Part of a small language model's weights.
Training: a variant of Muon for these matrices, 280M tokens, 8678 steps.
Each number is 500 + 40 x the weight over its row's rms, rounded and kept within 0 to 999. Layers, rows and columns count from 0. Numbers have three digits each. The size before them is the row's rms in percent of the matrix's.

# layer 2 attention output (transposed), 448x448, rms 0.159, rows 38-42,101-106,165-170,229-234,293-297,357-361,421-425, columns 256-319
097:425517538422476456506501456455500495447505510480512498529446553497459479512503531472489599412546577462506494513503468525485536457528444525504523515503508490514546496465502528472494523494466512
092:489539489487542477564488497553528481533463539428463527521445477393443568502451501482461520472471504517555574418445521558491545571520535503481529483530442447440569465438581517486456459515444483
098:529468462600480509492528500482501400507504472542451465468464516507448493518508500517563467467479447449483488552469485451508526476443508526541518498511481529499501522499409496420494479395435485
094:490515469478515489530487451447531515410523520495490460447515474538525470530487517489459491555450469482417512548516415477498453446532427465542556520569477503490505478557472516448475423568482479
099:458492546573423463439487493463538474473501479556515548541488554501502496478564514568484514514550437533471456522551530480554504495437459480460481529611500443543528441455496453488490484494491538
107:491521496481523458502389462505537522459471534462499511594502574502476596424443468521513456477559454516531537491513495472477416489567492457568504503522427542500544496460498499526517487559443419
095:514448480457431535499504517504498454530530501529469570519481422445517443479533462475455494534488555475473476474533447450452562452422482423558500480525513517581557584543512520541487480602528467
102:492575529483515547547526470548492483502587524505505516462513501536516455451482452510530436522497455480509536479459496485527515446480410451517473492445450587483488504527530532413541474494593506
098:520510472492573514525531469488477564551532453426503510457566527550483583498433550460446509461488491497536450560535463493476484471494545469542486534487510493512535561470549453509475527505487472
097:510580480545447477506498482561477493513543466401467469483501524540495549517559497457490510500599497451516441522496448451505520538599461446452539539467488605527488469489545558513516509493468497
102:504518481538534464496508491536464538488522430474509449457459534538572499431510519486481516486555510491539458510483531504531513604533512486476482540509497523448475569525480492468434461540477480
087:448410578509509548522472439426539393460497526486566518497518554465445523490508484578481528501512512485520430534474561569496512442502511420498465491558549576446457567500535615512531473474483538
092:509523463542416522506479501457544502549497511485497497499517540509592499492437452449514509428481534493477511502528535427442506521523546472504413451462474463414465466508515443464482463530525467
091:500477433487466508522461489505509494536483524507476457554464519485503539473486450552458453516522481534444423450551569580554524475511522498465465467493474472471493499507487460445459487494488492
088:451507386497480509587531491490462470507471449456470463503547530483538580540533525533532497501595476457511530515453537569529515531444485475494463485476520547500496417529554488519525542461534551
098:488510540574485497471443549555489569537484539470511549552517494427442507490525565602525480558476559516521496429455473537512480510496575502556534517480481475433561481548465450485474507481441506
097:461465458510527483479453488538399549490512479432529514489481537457518500478513534523489458531463473483538432432482466502534598406535518507510519513521530584496495544498507527461506488507458554
106:445451427480553441477517553539521543574469488545504516475567502491493557497509546512405593516447513496457467469543450450489558450538491546497473494429515516440495437512540468536554503515519460
106:504535577505526508439510442504532462526523504498433466569548476510448584480530412515555466523523448426510434540562515521523503535504512453450465508524511548392544505492484469504483599519493479
100:475452477516462474505559471562454481529495576517463515520465520434457451465505548532492523484620504492496438490443550389469551526443566469501545552569450436516609513444461474469569497481537522
104:494465481489481466435533519468521449540590457534526482472400492575528547474526535475485454538527502496573498507502501563537520550496440432509498542581531490465623543501423492458460512509537479
101:548479515488586514507429543497498427509506475496432544536520458523458526547415517522578496533524458492524491441487456527507411496486512535508553465497552486372457527487510544488490520521521538
107:509512467441429475516473546466491495496580412536472494569472493457486554535512514511488527547475546529483498484496534479454442492443485448504515471467386447522532522561476533476553553479604530
099:544436462508523489500564464470569527466523454534617515553508548431559555533513449427548494521482546498505434518484447500471513505447577396474507436523525447490468529473496501483460514498492539
088:534494557523497556552517505508537566495476503499492469408455529511422498558497522525490527522434529563390496526540522509481481519503447523528545484525506416516480476485472513486543411543430492
098:463498456451528520454425585525486469517538596477500408436538509487509484498540470517510466479460461456438481563456470445541505544418466517491480513498458461543574549504435555538425457511467533
103:511528477479531516455539537539548492453490512453464446507505485528524435485513471443444544513466507556524522469493461509536509506542535445511527510511467474544441495504472437516564509540485561
099:527507435449493464420492641507500531525531487506498519557533423563533481491518582513471473517445527486467492495486542528502406536426455530520435523561555540495484532485532424535461440487507548
104:461556564514521494502523476498473469458547512475506493475515496475471479475533526481529524500521510454505539387552446496474545468503506505493553518464586478516513503470593469460512510588528532
111:505513547455460486490499527442499429529576562492546513510504480558497473526464472508378468486511409508510470449455538454506463468505515431469470501488449567542575523514543466468502482481527557
108:535474504527478534484461491446526541498466531507558469504508551487497486507540529488545428486465574491546527495510462504510475547469473542503532438488458411498504467517457434525455529512475490
115:503567526485455539507480505455440466492497505489518530535489540485485463566542522506474553571462487566465522468537442499574509493522488444494508477501381566454506465571504579510500533493532520
116:508430528530571501516493475437604571513498556528448460447548584532481467547521447511537517467437522517538591540484573536556496427522473566475493522501566421512446534446450512505528460472488482
100:545475473540427496486486512499503507421463496543468401433508515528531492492531544508517401522418500467515475470478497524512418556488451545481564541532498514490507415516444435541477502456460527
096:455473494494527516477485473479498528506424499498475464526504413543572447580461507569526429414477502520503510554456499517459503505497529582529587488561456412492516472531486516528518473456493509
094:525517471543490479494520499440493557471499509449450513556540487553479536517478518528481490486472521482537533525509507491603558453569434493453527504500562502468417428497549499486529481537515493
098:519453482435509483474447506521520542490515540495560500528532501489540502515526461484538560454433469523403505470610508532510501533549502486488471423529500475579484524506498508555491455485508448
100:442533504527492477554569523473424401511486490586546506514495490456505480551515471520455430513491464508515487476551530498487536472430505529471534508466437433517530464553492559475483522450498505
# layer 2 attention value, 64x448, rms 0.158, rows 38-42, columns 256-319
097:560551471516500428474539508449490443540492486397477587546463429502527508535523542490506523507473473505513493543557468463504468509517409480531465569512529546454462437538533505439559546491462497
098:455486503541462511519490479517398435509512440517463502464401512494466466454514464464444531472578534497456470514494583535533515434486551512482561416457451501565539502427486505506535524518403514
100:471504558556500439533473452518515504448548497524466408487542526476456468431558482522568556502513484518470505566519516518486539559512476564591543522503529556500537542558500507507514531553552574
100:469532506482486469471559464543523532546587541440458469490521514421516443489542485492483542508547554492528559492504504453518495489457556418530519423567502499535493497413458525485527462474494518
101:462515509489465474515470482441584480570512474488586483506580514535436437505541504423558465487446503474451481542432528468557472522502488503483592503567519439614526513540514448441506559474493510